config.toml
n_layer = 14
d_model = 192
n_head = 3
n_kv_head = 1
head_dim = 64
d_mlp = 512
vocab_size = 17590
activation = "swiglu"
norm = "rmsnorm"
norm_place = "pre"
norm_eps = 1e-05
positions = "rope"
rope_base = 10000.0
rope_fraction = 0.25
qk_norm = false
attn_scale = 0.125
bias = "none"
tie_embeddings = false
parallel_block = false
init = "uniform"
init_std_qkv = 0.0351
init_std_o = 0.0
init_std_up = 0.0351
init_std_down = 0.0
optimizer = "soap_variant"
lr = 0.00717
beta1 = 0.95
beta2 = 0.95
weight_decay = 0.051
lr_head = 0.00891
grad_clip = 1.0
warmup_steps = 200
schedule = "wsd"
decay_fraction = 0.818
decay_shape = "linear"
final_lr_fraction = 0.1
batch_tokens = 65536
seq_len = 1024
doc_mask = true
z_loss = 1e-05
train_tokens = 144900000
steps = 2211
dataset = "wikipedia_en"
Each number is 128 + 32 x the weight over the matrix's rms, rounded and kept within 0 to 255. Layers, rows and columns count from 0.

# layer 10 MLP gate, 512x192, rms 0.155, rows 325-336, columns 0-191
[[102 100 112 180 129 136 142 132  84 190 144 154 120  92 100 161 112 179 141 140 120 157  71 126 120  37 172 115  87 127 137 154  75 103 121 185 145 146 129 144 138 127 141 169  77 157 106 106 107 170 121 146 150 177  98 141 102 129 121 107 130  30 158 101 116 166 153 121 133 115  85  73 139 113  45 166 201  85 140 133 151 113 147 133 177 111 136 142 101 139 154  93 162 110 120  94 102 102 108 109 134  92 154 144 185 145 198 101  79 124 142 139 116 167  70 132 141 125 124 158 159  86 135 104  75  94 172 120 165 125 191 131 125 136 128 131  95 111  80 157 137 135 109 117  88 106  74 128  99  94 102 149 119 148  98  86 138 164  88 139 139 183 176  94  96 154 133 125 157 155 185 109 172 127 149 174 163 164 146 139 105 104 111 156 119 118 130 116 146  85 140 127]
 [122 156 163 117 144 132 145 147 155 106 111 126 163 152 131 112 138 149 148 124 117 112 101 114  70  88 158 121 147 157  77  76 126  76 158 139 114 132 102 166 136 170 120 162 183  88 148 131 135  65 134 140 108 142  82 174 129 136 120 147 108 161  95 158 136 103 177 171 150 137 144 126 109 147 188 109  75 157  96 143 156 140 160  77 129 138  65  77 120 136 133 103 148 116 156 141 230 105 120 136 114  92  71 182 119  92 102  50 136 113 141 131 122  91 168 102 118 163 145 197 102  66 132  90 199 128 156 119 120 122 158 113 107 112  93 103 129 143 111 114  80 227 102 156 108 130 162 154 134 143 166 160 152 161 113  71 142 114 142 221 131 111  67  87  96 118 113 134 191 165 186 158  77 123  45 138 169  98  95  77 138 231 135 120  93 101 134  91  80 117 128 121]
 [118 132 125  89 149 147 143 109 149  54 101  83  81 165 131  92  78 106 106 106 129 173 126 155 151 111 162 182  50  39  88 165  78 161  95 126 129 146 127 147  98 124 139 110 118 116 184 150 149 121  98 157 130  92 147 133 145 133 149  51 141 152  99 139 160 116 128  83 147  82 155 140 164 109 167 136 145 157 158 180 107 166 150  83 174 138 139 149 168 122 173 142 136 154 165 152 128 185 122  80 129 106 166 131 160 130  73 121  72 121 124  89  68 105  87 106 135 116 160 157 131  94 109 151 201 144  75 102 124 139 207 175  55 186 109 136 124 163 115 199 124 192 125 135 135 168 153 182 159 115 130 172  71 117  85 122 135 184 187  88 175 144 100 109 155 150 114 128  73 135  89 147 133 169 153 163 144 149 131 128 147 151 192 127 142 180 142 164  84 174 113 167]
 [120 125 131  83 118  93 153 135 140 121  58 200 126 117 159 128  97 110 131 138 162 106 146  56 116 115  84 129 199 113 156 151 174 134 155 145  74 178 137 174 154 130 108 125 140 124 157 113 102 169 156 171 157 112  95 148 107 146 158 132 102 121 178 112  84  77 138  70 120 112 114 110 106 109  65 178 136 140 148 132 203 138 114 162 152 193 162 168 140 124 184 155 132 140 115  69 112 142 110 107 189 172 118 191  53 193 167  98 144 108 106 114 169 138 101 120 159 150 135 154 137 144  72 104 106 134 105  90 140 120 125 201 134 135 127 126 169 158  93 119 100 119 121 104 151 155 144 142  92 123 115 161 139 140 120 140 138 110 211 175 168  49 168  86  77 109 151 147 133 164 115  94  60 134  89 143 125 168 115 111 123 144 110 132 145 154 102 136 120 149 150 231]
 [147 141  84 120 151 131 120 148 144  38 121 125 145 126 171 152  65 126  80 156 109 100 130 112 105 172 144 174 139 171  61 166  62 134 170  87 150  89  94  98 164 128  96 106 129 105 101  91 169 114  87  71 135 171 112  99 153 120  99 116 110  51 105 130  88  96  95 148 127 185 167 145 174  80 134 136 144  82 127 133 128 129  80  60 154 156 122 123 127 105 102  79 115 123 129 139  95 126 143 102  81 110 111  47 198 147 110 128 124 132 126 152 156  99 121  54 150 171 123 106 138 163  79  99 108 151 100 112 133  93 180 141  77 118 152  91 107 153 139 151 127 122 123 131 136 108 145 115 133 130 128 132 168 134 142  93 115 155 110 100 112 175  70 126 124 187 177  85  95  78 137 158 160 170 171 143 140 150 181 102 120 154 170 137 154 101 128  54 175  89 136 133]
 [170  95 128 119 143 171 137 100 107  97  92 168 109 143 144  92  85 122 149 116 146 146 120 104  70  75  97 116 166  73 135 167 196 167 139 141 108 191 109 116 115 154 107 128 182 133 130  93 132 130 125 108 144 122 141  93 147 131 109  59  63 132 182 173 159 124 181 164 142  99 125 109 129  91 121 100  80  88 129 134 122 129 131 170 135 107 105 111 159  82 107 125 118 188  82  84  54 107 137 131  74 105 152 145 125 132 112 163 135 131 115 202  72 128 115 125 183 117 159  88  91 134 140 156 113 146 174 114 123 132 195 153  96 101  97 134 136 131 108 212 105 137  99 187  63  97 118 127 124  63 104  59 213 150 174 136 149  64  88 166  74 131 132 137 114 139  64 101 137 112 104 103 119 125 100 169  78 100  88 100 118 114 134 144 114 142 120  94 149 154  77 116]
 [153  89 107 106 131 115 133  42  94  96 142 129 145 184 105 195 166  86 118 106 128 137 120  91 142 109 103 115 114 190 125 112 118 131 157 135 115 136 118  91 118 138 128 148 105  94 148 133 122 134  84 153 120 122 113 186  93  90 137 107 144  98 142 107 146 146 192 117 106 139  98 173 144 135 133 145 146 124 123 142 155 105 167 154 152 106 175  65 159 148  90 177 100 127 101 120 115 124 155 155 139 135 123 129 126 124 142  83  95 205  95 131  99  92 144  88 181 189 153 118 129 104 151 116 156  91 152 112 171 129  93 143  86 129 154  69 145 122 114 126 133 138 178 156 123 162 135  88 124 110 120  79 111 165 129 134 187  93 140  97 173 124 118  77  69 129 168  93  91 113  98 165 113 133 107 163  93 111  98 132 109 147 110 139  95 123 109 142  79 135 102 127]
 [ 99 113  94 124 115 148 140  95 141 135 142 166 172 188 166 141 112 100 177 110 180  77 111  76 105 137 122 141 172  91 141 104  89  36 169  98  94  90  96 101 104  95  94 113  69 161 138 156 148 133 111 166 105  83 118 183  94 185  94 125  92 109 132 148 109 167 137 104  90 135 102 171 166  63 158 127 126  78 167 109 125 168 122 126 152 159 160 134 148 180 129 153 150 142 146  80 133 155 162 117 134 147 102  74 117  73 105 154 168 149  97 150  86 173  68 140 105 152 128 181 176  84 157  60 106 108  92 126 139  83  95 111  83 137 191  43 113 129  91 143 148 158 138 110 125  65 170  60 128 128 135  73 177  93 149  90 104 113 137 122 120 106 184 137 102 126  91 154 113 142 190  81 131 115 148 139  98 185  90 152 119  84 117  96 153 155 144  89 154 162 123 187]
 [105 143 165 137 132 111 120  91 120  97 120 150 104 151 105  91 157 136  87 116 117 147 113 143 180 188 142 122 126 113 134 116  81  92 101 132 118 170 118 180 143  90 183 170 139 102 117 121  99 108 144 112 183 111 144  84 133 221 151  68 154 174 107 101 117  98 138 195 147 164  76 122  75 123 135  64 110 136 111 104 204 134 135  47 126 120 158 124  91 134 160  85  96 141 158  96  85 131 115 182 145  95 110 193 167 137 113 153  98 104  47 114 135 108 150 154 132 141  92 128 139 114 176 139 100 133 134 117 182  86 131  71 100 109  84 133  68 109 150 105 127  94 135 116 120 118  93 106 127 113 131 152  88 164 191 123 124  88 139 113  99 119 149 149  61 177  83 158 192  92 153 170 164 143 146 185 167  93 175 112 128 129 212 174 152  89  93 185 133 218 134 164]
 [157 149 104 103 109 140 112 149 109  61 143 132 146 158  84 131  67  97 141 122 134 195  82 168 110  94 173 145 186  84 163 126 115 128 139  59 148 167 116 124  96 102 148 168 100  75  90 153 113  96  97  90 150  81 112  77 123 174 123 126 197  84 173 109 107 111  98 151 134  96  97 112 153 147  97 134 105 183 135 134 115 166 150 112 150 146 148  85 117 110 117 112 108 123 123 131  96 133 103 151 136 151 175 159 149 125 121 170 134 162 136  62  94 140 107 131 147 116 126 101  97  61 116 140  64  86 126 165 112 187  45 152 127  86 107 172 177  78 137  80 130 131 104 159 181 170 129 102 100  68 175  97 103 149 147 136 138 135 147 145 121 107 123 121 143 148 126 191  72  51  70 149 150 120 149 133 146 129 141 132 141 167 123  98  76 176 177 107 157 127 117 155]
 [156 149 116  92  74  91 128 173 143 152 137 150 147 147 120 100 142 172 148  60 106 156 142 136 119 150 148 169 158 157  85 133 156 136 135 123 132 120 166 109  70 171 107  88  99 115  91 186 135 127 154 142 168 109 121  91 139 116 118 135 121  70 130 162 107  73  96 125  80 161 170 110 183 103  99 130 144 108  62 158 160 175  93 149 114 181 117 123 142 103  93 123 131 145  75 177 107 163 165 203 146 106 143  52 112  82 106 135 141 121 102 144 135 146  78 119 122  88 104 165 118 147 156 149 130 108 179 118 194 176  78 144 118 119 168 156 103 181 128  78 180  75 124 142 100 101 136 174 165 115 104  76 152 166 102 157 149 162 176  84  86 159  95 106 109 114 108 128 145  68  74 146 191  87 169 180 143 153  93 148 108 159 165 112  92 150 186  90 112 116  90 166]
 [100  96 146 103  80 118 140 164 119 128 117 163 120  96 169 164 152 171 111 118  96 149 151 105 147 139 186 175 136  50 133  73 121 186 142 128 151 133 129  85 154 160 133 146  98 131 145 134 108 139 149 152 108  65 145 133 104 145 114 143 121 145 147  79 137  77 119 111 198 118 131  99  48 103 144 105 123 148 169  81 141 105  66  67 165 152 142 130 108  58 166 159 160 122  93 178 155 156  76  84 109  57 144 114 142 135  98  87 140 122 130  97 145  51 139  84  50  62 105 109  84 125  93 141 119 128 104 188 135 197 107 140  67 125 138 165 159 120 131 118  59  82 150 117 134 123 165 169 113 135 115 163  94  99 132 188 155 134 108 151 171  98  82 164 106  89  78 137 114 113 128 164 133 134 136  59 117 106  65  63 146 129 146 101 137 177 184 119 140 119  92 153]]
# layer 10 MLP up, 512x192, rms 0.16, rows 325-336, columns 0-191
[[110 108  93 156  86 160 194 123  86 159 140 166 105 166  53 111 180 152  78 115 121  93 102  74 175 128 171  85 231 111 116 134 100 101 118 139 163 129 128 131 176 134 134 146  79 105  85 108 163 159  94 120  99 153 130 103 134 147 154 144 134 170  69 104 188 146 159 161 189 186 147 112 111 138 135 136 152 199 137 117 153 100 142 138  80 124 182  96 115 144 143 101 177 159 106 112 137 158  71 156 181  76 151 102 131  96 142 115 187  71 128 145 104 171 135 108 134  95 110 163 112 121 164  98 141 146 159 118 105 101  95 170 129 178  88 129 151 140 100 113 129 125 118 106 113 122 150 146  99 121 128 138 108 138 148 127 158  98 143 126 153 126 175 163 116 143 150 139 126 120 151  63 107 129 132 129 146 134 169 114 138  73 113 143 164 122 163 127 125  73  69 139]
 [ 77 188 103  71 123  94 140 119 112 140 138 104 128  91  94 104  67 109 177 178 137 133  72 134 136 168 172  97 101 119 131 157 156 147  69 149 115 121 124  81 128 111 149 135  81 173 106 103 116 228 100  65 177 128 174 142 110 132 148 115 131 113 120 102 124 155  98 164 144 142 132  77 193 135  60 143 163 162 134 102 153 149 117 172 188 116 118 141 135 123  81 167 136 124 198 133  88 171 175 152 177 140 183 129 111 156 173 153 153 115  74  93 127 146  94 148 160 121 173 119 136 192 110 179  50 108  88 110 146 140 133 122 191 138 121 139 117 118 115 119 146  25 137  97 194 195 125  78 108 139  86  81  83 146 118  97  92 136 194  62  82 135 166 124 193 141 168 140 131 106  95 109 156 150 119  87  94 132 166 102 139  79 107 134  94  92 143 137 138 125 138 112]
 [175 121  99 150  90 115 124 116 136 115 157 165 143  88 102  77 149 162 129 139 141  85 185 114 130 168  95 126 177 133 195  65  97 136 110  60  68 133 113  92 168  88  53 104 186 114 126 172 128 116 105 124 213 113  97 128  86 166 138  83 122 153 117 170  98 139 138 117  99 139 123 142  89  75 156 110 132 102 131 108 161 103  72 157  84 105  74 112  95 141 149 111  50 106  81 100 130  73  99 150 201  87 135 142 196 180 128 104 115 129 161 131 146 117 136 163 116  93 120 180 136  79 174 163 118 134  79 109 148  93 135 111 134 157 149 130  89 123 195  88 142 187  78 149 167 166  91 107 135 102  99 106 152 127 150 163 177 163  91 111 147 133 126 120 148 130 147 178 148 130 195 197 150 128 122  64 167 132 120  99 109 108 142 192 150  59 153  64  97  78 162  66]
 [ 88 100 106  70 166 146 122 145 145 151 148  81  61 146 120  60  96 119 112 141 162  91 113  92 154  85 104 108 144  79 113 126 167 129 105 162  92  96 121 124 144 158 155  66 189  92 145 122  65 144 115 102 195 128 136 153 107  98 115  90 136 144 103  94 148 106 122  85 114 144 112 101 111  68 171 173 126 130 112 113 149 163  97 181 128 105 196 132 148 171 107 158 118 139  81 116 141 164 173 157 151 139 137 196 127 160 106 122  85 125 108 180 120 134 163 139 120  70 175 164 146 189 112 116 112 158 152 119  99 130  85  94 113 126 133 134  77 161 115  88  73 105 131 133 210 132 155 150  72 110 141  80 130  92 147 114 128 136 163 128 188 136  83  64 133 166  94 145  92 129 167 109 121 100 175 135 139 152 104 126 158 141 134 130 105 132 151 108 145  91 182 136]
 [111 155 168 131  83 122 126  81 172 145 128 147 106 128  65 119 174 144 167 190  82  74 111 113 137 151 138 112 186 112 100 137 126 114 147 147 127 147 147  57  63 135 116 168 139 116 135 111 124 120 122 174 135 113 102  96 170 142 168 125 147 184  86 166 133 107 138 127 138 133 174 188 149 145 121 132 142 189 102  47  88 155 144 178 137 155 178 145 106 135 127 119 117  79  98  90 191 111 115 170 185 124 151 156 121  79 138 160 195 128 126  90 118 140 106 110  94  75 151 137 124 108 159 146 139 109 117 103 154 134 126 110 152 141 125 140 116 150 158 106 157 128 187 142 128 142 118 152 121  89 161  99 149 205 108 118 116 149 103 119 102 101 153 122 116  86 117  82 147 158 162  98 141 119 137  94  89  83 166 107 138 147 173 146  65 187  55 178  98 142 151  76]
 [166  92 124 112 122 130 137  92 130 114 129 117  89  70 143 106  76 155 188  81 134 142  85  99  81 124 147 137 125 125  78 172 115 115 176 194  80 179 129  70  99 101 124 170 178 110 120 125 143 135 149 146  79  93 166 187 173 102  73 146 121  83 152 118 108 188 153 150 108  53 109 163 156 138 132 152 138 136 182  95 108 145  94 172 142  92 131  76 188  88  91 157 138 158 120  55  95 117 113 166 148  89 157 102 113 134 124 155 107 110 178 158  90 129 131  92 175 159 127  78 172 103  88 152  97 102  85 113 143  92 133 150  56 136 176  69 116  89 127 138 104 150 139 195  88  79 122  64  79 116 125 116 146 150 181 134  89 113  89 184  75 139 108  94 197 125  71  79  99 130 164 183  86 102  77 129 166 114 108 150 110 122 142 162 140  86 126 141 110 156  97 132]
 [127 174 155 111 141 103  99 154 101 129  63  70 128 155 144 199 126  94 164 139  83 162 169  66 144  84 184 139 180 163 137 173 104 142 141 134  84 132 101  80 125 159 135  96  82 133 191 137  73  79 116 118 140 134 148 156 115 106 141 111 100 153 120  98 127 129 223 116  88 140 130 145 147 141 194  77 139 115 114 136  75  60 142 103  97 112 145  65 109 194 151 140 122 158 148 159 126 143 160 131  89 108 153  99  94  83 152 152  78 161 135 175  86  94 100 144  95 107 168 160 160  71 155 146  83 160 123 109 115  94 149 113 135  50 128 137 161 158 136  95 101 163 187 119 146 114 123 132 156  83 110 125 130 136 117  96 124 118 116 118 133 113 154 186  81 106 193 161  96 128 111  90 120 172 100 106 109  58 107 119 153 161 116 141  84 114 124 129 126 124 124 126]
 [168 127 170 102 137 156  75 172 159 100 169 158  95 113  91 105 157 163 114 154 114 227 113 109 138 139 124 142 122 143 118 109 132 139 123  97 108 207 189 135 161  92 109 123 205 113 124 117 104 135 175 111 101 180  79  99 134  91 139 138  86 127 121 114  95 165 192 188 144 127  98 137  87 135 112 137 148  83 103 130 127  73 140  95 114  93 156 122  60 132 137 132 113 124  76 152 100  77  54 165 123 145 146 174 187 149 131 100 119 120 122  97 196 116 172 115 113  81 119  93 132 146 136 132  93 140 133 170 133 162 165 148 146 120 108 153 128 130 199 140 149 186 125 126 128 150 144  90 173 154  95 137 156 185 128 156  81 197 156 144 142 111  57 132 129 188 165 112 181 111 106  67 140 150 141 142 132 113  94 200  76 243 117 114 151 118 140 147 116 180 169 103]
 [160 108 167 148 136 186  59  72 100  87 133 112  81 145  64  89 181 137 116 161 122 141 116 114  81 160 114 137 138 113 189 137 116 121 117 149 118  88 137 146 174  87 136 165 144 111 190 115 118 111 156 128 159 106  87 164 137  69 166 176  93 122 118 133 170  99 109 111 147 147 119 123 174 171 131 137 107 148 110 119 160 151 107 165 147  90 131 191  91 104 101 102 135 129 106 192 106  67 107 145 113  90 134  81 155 142 130 109 106 136 167 119  69 177 102 152  73 166 119 136 101 182 107 138 183  98 158 120 145 160 155 153 159 156 174 157 170 156  82 123 114 109 185 121 162 133 137 190 133 166 173 116  69 164 126 171 155  87 127 129 113  99 122 158 116  82 182 105 145  75  91 153 152 104 181 176  67  81  94 122 137  82 108 140 110  97 154 122 121 163 105 134]
 [127 145  87 106 129 134 164 109 136 112  78 101 119 147  95 165 107 122 118 160 118 172 195 147 125 126 152 175 123  96 169 157 150 110 144 127 113 126  99 115 115  93 115  78 201 151  84 112 143 200 111 111 124  85 116 152 128  58 154  79 122 140 178 129 106 135 122 125 135 124 137  94 205 145  76 140 112  97  66 152 141 163  94  89 107 167  98  85 172 138 153 149 152 134 100  96 140 110 162  93 103 181  97 129 129  82 179  62 108 170 125 161  76 166 152 133 116 141 169 216 170 141 147 108 134 170 174 103 102 137 144 143  88 158 105 154  67 144 114 152 128 137 185 129 110 113 135 112 112 146 189 162 149 170 177  91  89 108 215 200 148  62 120 106 123 115 154  79 148 154 118 122 124 157 130 135 107 100  99  94 149 128 103 185 102  89 119 128 138 102  82 117]
 [121 133 170 138  82 186 142  99 106 141 124 154 139  63 116 188 139 161  78 149 138  93  93 142 131  63 174 123 116 172 129 131  85  78  94  70  84 156 161  91 178 128 104 166 141 130 144 109 159 150 144 143  25 176 144 181 159 182 177 115 115 207 102 125 144 119 182 116 180 108  74 116  98 125 139 157 114 165 146  53 113 100 122 107 141 100 126  73 146 125 133 124 118 149 135  84 140 128 122  62  80 115 129 182 115 132 126  68  96 171 185 124 104 112 183 133 134 172 192 130 113 109  88 107 102 181 131 117 107 133 156  72 152 193 120 124 190  80  91 175 135 140 121 119 150 180 156  81 120 157 127 140 173 181 123 128 124 100  87 167  90 129 145 129 149 125 125 104 172 113 119 112  72 110  56  93 128 113 152 171 123  92 177 150 126 127 136 148 158 128 147 116]
 [124  62 136 106 102 118  62 175 138 101 138 140  85 145  99 107 115  86 153 173 153 144 148 188 157 125 127 147 137 138 204 117 155 140 101 125  67 115 144 133 110 144 161 125  66 132 167 173 127 135 186 136 172 143 101 110 145 129 138 143 175 112  75 114 134 111  98 173 127 106  97 160 126 124 135 148 113 120 115 120 130 184 122 156 109 185 141 114 138 103 181 144  65 139 175 148 121 156 126  62 106 123 105 220 116  96 112 134 129 188 128 148 126 105 136 132 141 125 152 142 130 122  90 109  93 131  67 116 192  72 145 118 112 180 144 139 116 114 163  95 169  98  98 113  73 110 160 112  53 144 124 101  95 109 168 145 152 148 102 115 103 116 158 179 103  88  81 100 113 113 120 133 103 106 113  96  86 104  88 104 141 126 124  95 140 101 197 154  92 124  79 127]]
# layer 10 MLP down (transposed), 512x192, rms 0.155, rows 325-336, columns 0-191
[[185 139 122 151 118  90 124 135 160 102 150 169  98 113 165  94 118 154 176 116  95 178 110 125  85 149 175 171 140 101 164 129 160 100 155 197 131  95 152  71 130 110  74  80 158 199 140 125 152 115 151 147 126 101 128 117  71 142 165 183 132 136 130 167 111 132 135 168 121 110 127 148 163 119 135 137 154  97 158  50 200  92  59  99 155  61 132 128 125 112 147 122  61  75 132 143 141  84 141 158 100  70 158 126 166  94 107 170 110 158 153  75 162 153 108 109  96 115 179 164 130 138 115 136 134 208 155  79 146 147 111 200 162 141 124  59 125 129 119  67 101 161 129  66  94 119 115  96 156 151 154 166 195 152 154  86 134 119 142 176 110 132 100 101 103 176 134 178 130 126 172 135 110 168 139 119 115 140 118 147 120  84 131 167 102  98 134 133 122  90 158 117]
 [123 171 148 107 197 122  82 150 154 155 128 117 107 117 169 147  65 121  54 151 179 125 158 160  68  85 123 120 102 118 160 131  94 193 119 105 143 110 121 118  86  75  93 107 134  91 115 129 149 148  86 158 115 115  99 125 123  97 126 123 129 128 133 123 118 120  29 148 112 126 188 127 125  80 163 134 124 194 179 109  97 173 132  89 142 114  68 155 152  83 150 172 120 104 116 147 142 147 109 179  60 151 107 114 143 118  68  97 116 103 160 165 119 100 132 169 120 136 127 118 148 114 126 107 196 114 201 170 141 176 144  99 126 115 119 153 177  70 185 129 152 163 100 133  90 102 143 175 146 126 121 143 156 100 142 133 183  97 149  97 132 123  65 124 143 105 157 126 116 142 146 141 140 100 110 113 166 101 128 107 161 117 141 121 100 101 141 113  55  66 121  52]
 [169 108 168 120 117  72 117 115 111 116 107 129  83 157 156 119 176 172 114 155 164 128 105 107  95 112 147 136 120 139 154 155 121  97  52 134  98 144 105 105 137  94 152 136  63 134  68 140 108 152 115  93  96 140  72 173 123 155 148  74  98  92 112 112 130 148 125  78 148 135 123 128 114 123 167 128 138 107  91  97 142 144 130 176 101  82 115 138 170 141 129  10  58 160 128 116 135 146 142 163 141 110 152 163 146 107  82  96 136  95 111 142  95 175 158  78 146  96 119 157 125 118  81  98 173 134 107 121  99  96 150  89 166 120 123 166  81  54 183  52 141 200  92  69 154 153 167 107 112  88 105 150 133 152 210 160 137 117 150 137 151  72  94  81 167 113  72 146 175 166 159  77 119 115 134 125 103  86 117  42 103  88 137 151 110 151 140  72 123 103 168 123]
 [183 148 120 106 168 179 127 106 150 141 123 111  80  97 102 140 120 122 143 176 102 162 150 150 174 133  79 161 124 153 103 113 134  41 138 134 110 185 158 179 190 175  71  85 100 184 104 118 145 111 129 104 177 137 121 134 118 130 155 161  95 114 110  79  94 116 169  60  72 116 156 146 150 107 108 110 108 153 156 108 137 126 150 107 144 135 122 109 135 126 161 121 112 152 123 120 132 119 151 154 174 144 140 134  98 138 123 138 119 112 147 111 165 135 166 160 124 155 146 138  96  94 125 143 143 176 126  95 126 105 169 143 168 161 108 106 207 238 108 118 188  85 144  91  51 106  76 133 189  62 152 152 144 149  69 154 128 124 155 164 133 141 110 123  72  29 164 144 178 147 154 161 119 153 144 123  84 136 106 115 161  91 166  74 184 137 103 141 132 151 155 122]
 [121 106 150  97 112 109 122  92 161 119 144 118  71 109 141 131  97 168 179  93 154 128 113 146  96 125 189 103 154 113 140 106  96 191 126 121 132  89  92 167 128 180 116 111 141 122 178 152 110 106 135 149 113 108 125  92 155 155 170 190 102 181  99 198 100 136  95 113 124 138 163 124 132 169  73 204 104 169 105  73  77 213  88 103 107 110 101 131 130 178 155 129  85 131 191 110 146 153 114 123 100 151 102 175 109 110 122 107 153  95  94 126 187  72 166 139 147 137 122 183  62 175 170  94 185 123 175 125 110 160  89  71 117 142  86 155  57 154 124  90 140 107  73 102 137  98 141 139  89 117 166  73 129 192 120 154 106 109 118 117 103  23 157 135 148 120 112 109  94 132 173 138 170 110 126 131 159 169 120 116 115 125 151 168 112 119 132  99 122 137 147 138]
 [105  94  44 112  50 192 151 154 108 129 128 110 163 133 189  86 120 132 143 129 100 115 157 107 110 212  97 101  88 183 175 135  87 134  93 142 116  86 174  68 161  86 153 160 113 151  79 136 143  87 117 137 109 117 167 190  79 107 101 172 140 155 127 121 164 107  99 100 179 125 137 113 145 101 128 124 115 121 106 101 168  97 129 153 125  97 150 166 187  97  84 125 109 141 102 144 107 156 155 109 178  64 170 168 137 136 139 106 140  81 130 129  98 161  79 148 106 175 142 162 117 179 125 173 100 132 174  89 196 198  82 161 129  92 104  67 128 103 141 127 125 196 148 115 148 127  73  50 194 149 157  89  97 150 118 103 108 122 102 138 161 186  88 105 119  92  87 134  89 152 154 137  92 132 118  87 100 109 168 149 136 125 112  76 139  99 132 152 167 123 208 161]
 [148 108 139 100  86 189 120 151 140  80  76  76 119 166 111 176 128 110 139  86  38 101 148 102 131 119 156 151 175 106 157  83 138 113 128 137  96 189 184 127 186 107 141 133  66 152 168 147  81 102 121 144 144 129 121  93  88 151 150 166 149  85 133 132 147 108 168 153  77 190 133 108 142 140 113  99 168 130 134  68 189 188 108 149  86 188 134 127  45 180 138 108 144 144 141 130 134 133 142 140 126 127 177  80  99 162 130 126 140 154  88 106 101 112 170 116 153 170 143 135 112 141 140 187 149 108  73 129 143 147 110 147  99 159 136  96 129 183 162 180 102 141 107 108 117 127 170  89 122 142  77 152 149 133  84 157 152 105 126 123 152 120 163 140 117  87 133  98 187 130 117 104 148 121 119 113 115 109 127 140 164 187 131 167 137 184  74 105 113 109 136  82]
 [135 123 146 122 208  75  86 168 138 105 157 132  99 110 162  63 133 139 114 173  92 132 122 103 117  88 117 131 174 197 151 146 120 117  35 139 110 119 130 149 137 150 198 104 128 141 114 139 119  68  95  97 146 118  92 165 157 109 130 129 125 123 152 122 116 128 172 157 233 162  76 137 135 174 144 113 111 153 157 120 139 156 137 105 135 132 124 143 110  94 124 115 124 172 102  91 164 139  87 119 153  84 118  95 151 134 177 122 166  40 119 102 114 123 142  71 158 162 169  96 143 147 138  86 156 162 181 111 155  85 110 133 223 114  93 120 127  87  69 148 102 129 108 163 119 144 116 162 193  65  61  95  98 138 112 144 124 146 114 157 133 156  82 138  84  62 118 158 168 231 121 122 131 135 109 171 134 189 142 109 106 165 120 164  99 165 100 144 126 103 107 114]
 [ 69  97 101 116 175 194 132  59  89 154  85 113 111 123 142  46 125 116 104 112 107 125 143  95 147 161 110 105  71 160 109 117 160 171 130 138 108 153 159  89 106 106 157 176 145  88 144 100 138 154  72 153 160 115 150 143  92 124  95 112 154 134 165 104  80  86 180 139 110 149 168 153 109 153  70 191  92 116  44  77 121 154  94 126 113  96 157 151 158 109 122 159 115 140 130  87  98 125 120 120 179  90 130 128 103 147 139 133 142 100  93 104 105 172 113 163 128 161  82 155 162 131 126 209 151 121 138 130 137 173 130 135 148 116 162 127 104 144 195 127 173 157 206 133  30 165  97 109 133  96 129  86 135 155 170 121 139 125  87 117 150 115 134 148 145 119 166 100  95 148 162 138 149 111 150 137 101 181 141 119 104 121 100 172 141 129 128 116 110 163 149 149]
 [137 126  97 105 131 117  98 122 134 115 187 158 143 112  84 148 181 125 159 163 139 122 152 159 154 140  96 154 139 118 187  91 152 131 115 117 144 178 122 164 125 105 126 136  75 110 117 160  91 151 111  68 114 121 129 141 112 152 130  86 199 160 107 105 113 149  95 143 125 127  94 146  94 128  91 130 122 178 183 141 187 160 160 168 189  96  97  78 155 114 180 141 141 141  95 119 201 120 127 154  93 134 118 149 118 101 101  84 140 105 102 100 100 155 170 153 109 135 121 112 121  65 106 148 125 118 132 148 132 105 118 115 178 181 126 107 165  94 115 134 175 140 173 173  81  75 114 149 131  62 111 102 139 151  95 104 129 152 134 145 137 223  96 143 147 133 112 130 199  88 110 100 144 122 109 188 107 108 158 118 120 170 119 133 120  97  92 138 191 176  87 155]
 [100 183  72 123 163  95 171 148 104  84 150 131 144 119 128 143 100 116  84 170 119  93 154 125 138  82 146 157 119  92 111 134 128  91 152 153 109 148 166 171 132  94 120 147 146  52 111 198  84 186 142  94 105 133 130 135 151 133 123 137 152 103 128 103 170  91 109  69 178  69 210 114  98 153 107  90 176 143 129 213 141  86 109 129 148 106  78 101 121 100 119 127 106 107 136 163 119 191 110 184 118 162 150 171 156 118 162 128 170 133  79 115  46 141 152 104 111 117 133 144 127 132 107 182 180 131  40 110 194 160 114 135 175 123 135 122 108 160  99 107 151 126 133 142 120  95 107 211  72 115 133 185 102 132 173 107  86 174 108 159 121 162 102 124  45  72 102 186 135 149 152 122 103 138 129 163 185 126 126 119 128 177 101 122 162 122 149 127 103 144 116  56]
 [137  74 165 170 100  87 134 101 130 128 141 117 151  97 114 128 132 127  98 167 124 130 133 114  96  98 118 103 108 180 158 133  68 186 130 117 135 102 110 138  99 102 107  99 106 122 192 121  95  95  79 147 130 167 180 115 110 207  82 122 114 146 108 100 136 173 147 161 144 106 107 116 126 189 109 148 111 178 169 155 139  92 123  83 111 183 113 128  93  95 108 104 173 121  75 153 184  78 166 103 121  94 109 132  77 111 141 143 157  76 170 165 137 169 147  66  51  73 117 121 126  79 153 144 131 100  77  92 118 109 105 134  87 120 182 142 147 165 148 138 128 143 115 161 124 123  90 120  81 102  97 192 125 118 132 115 150 194 168  67 107  88  83 126 131 121 150 119 139 168 101 148 151 119 143 113 102 137 166 138 149 169 167 146  90 102 110 100 138  97 171  81]]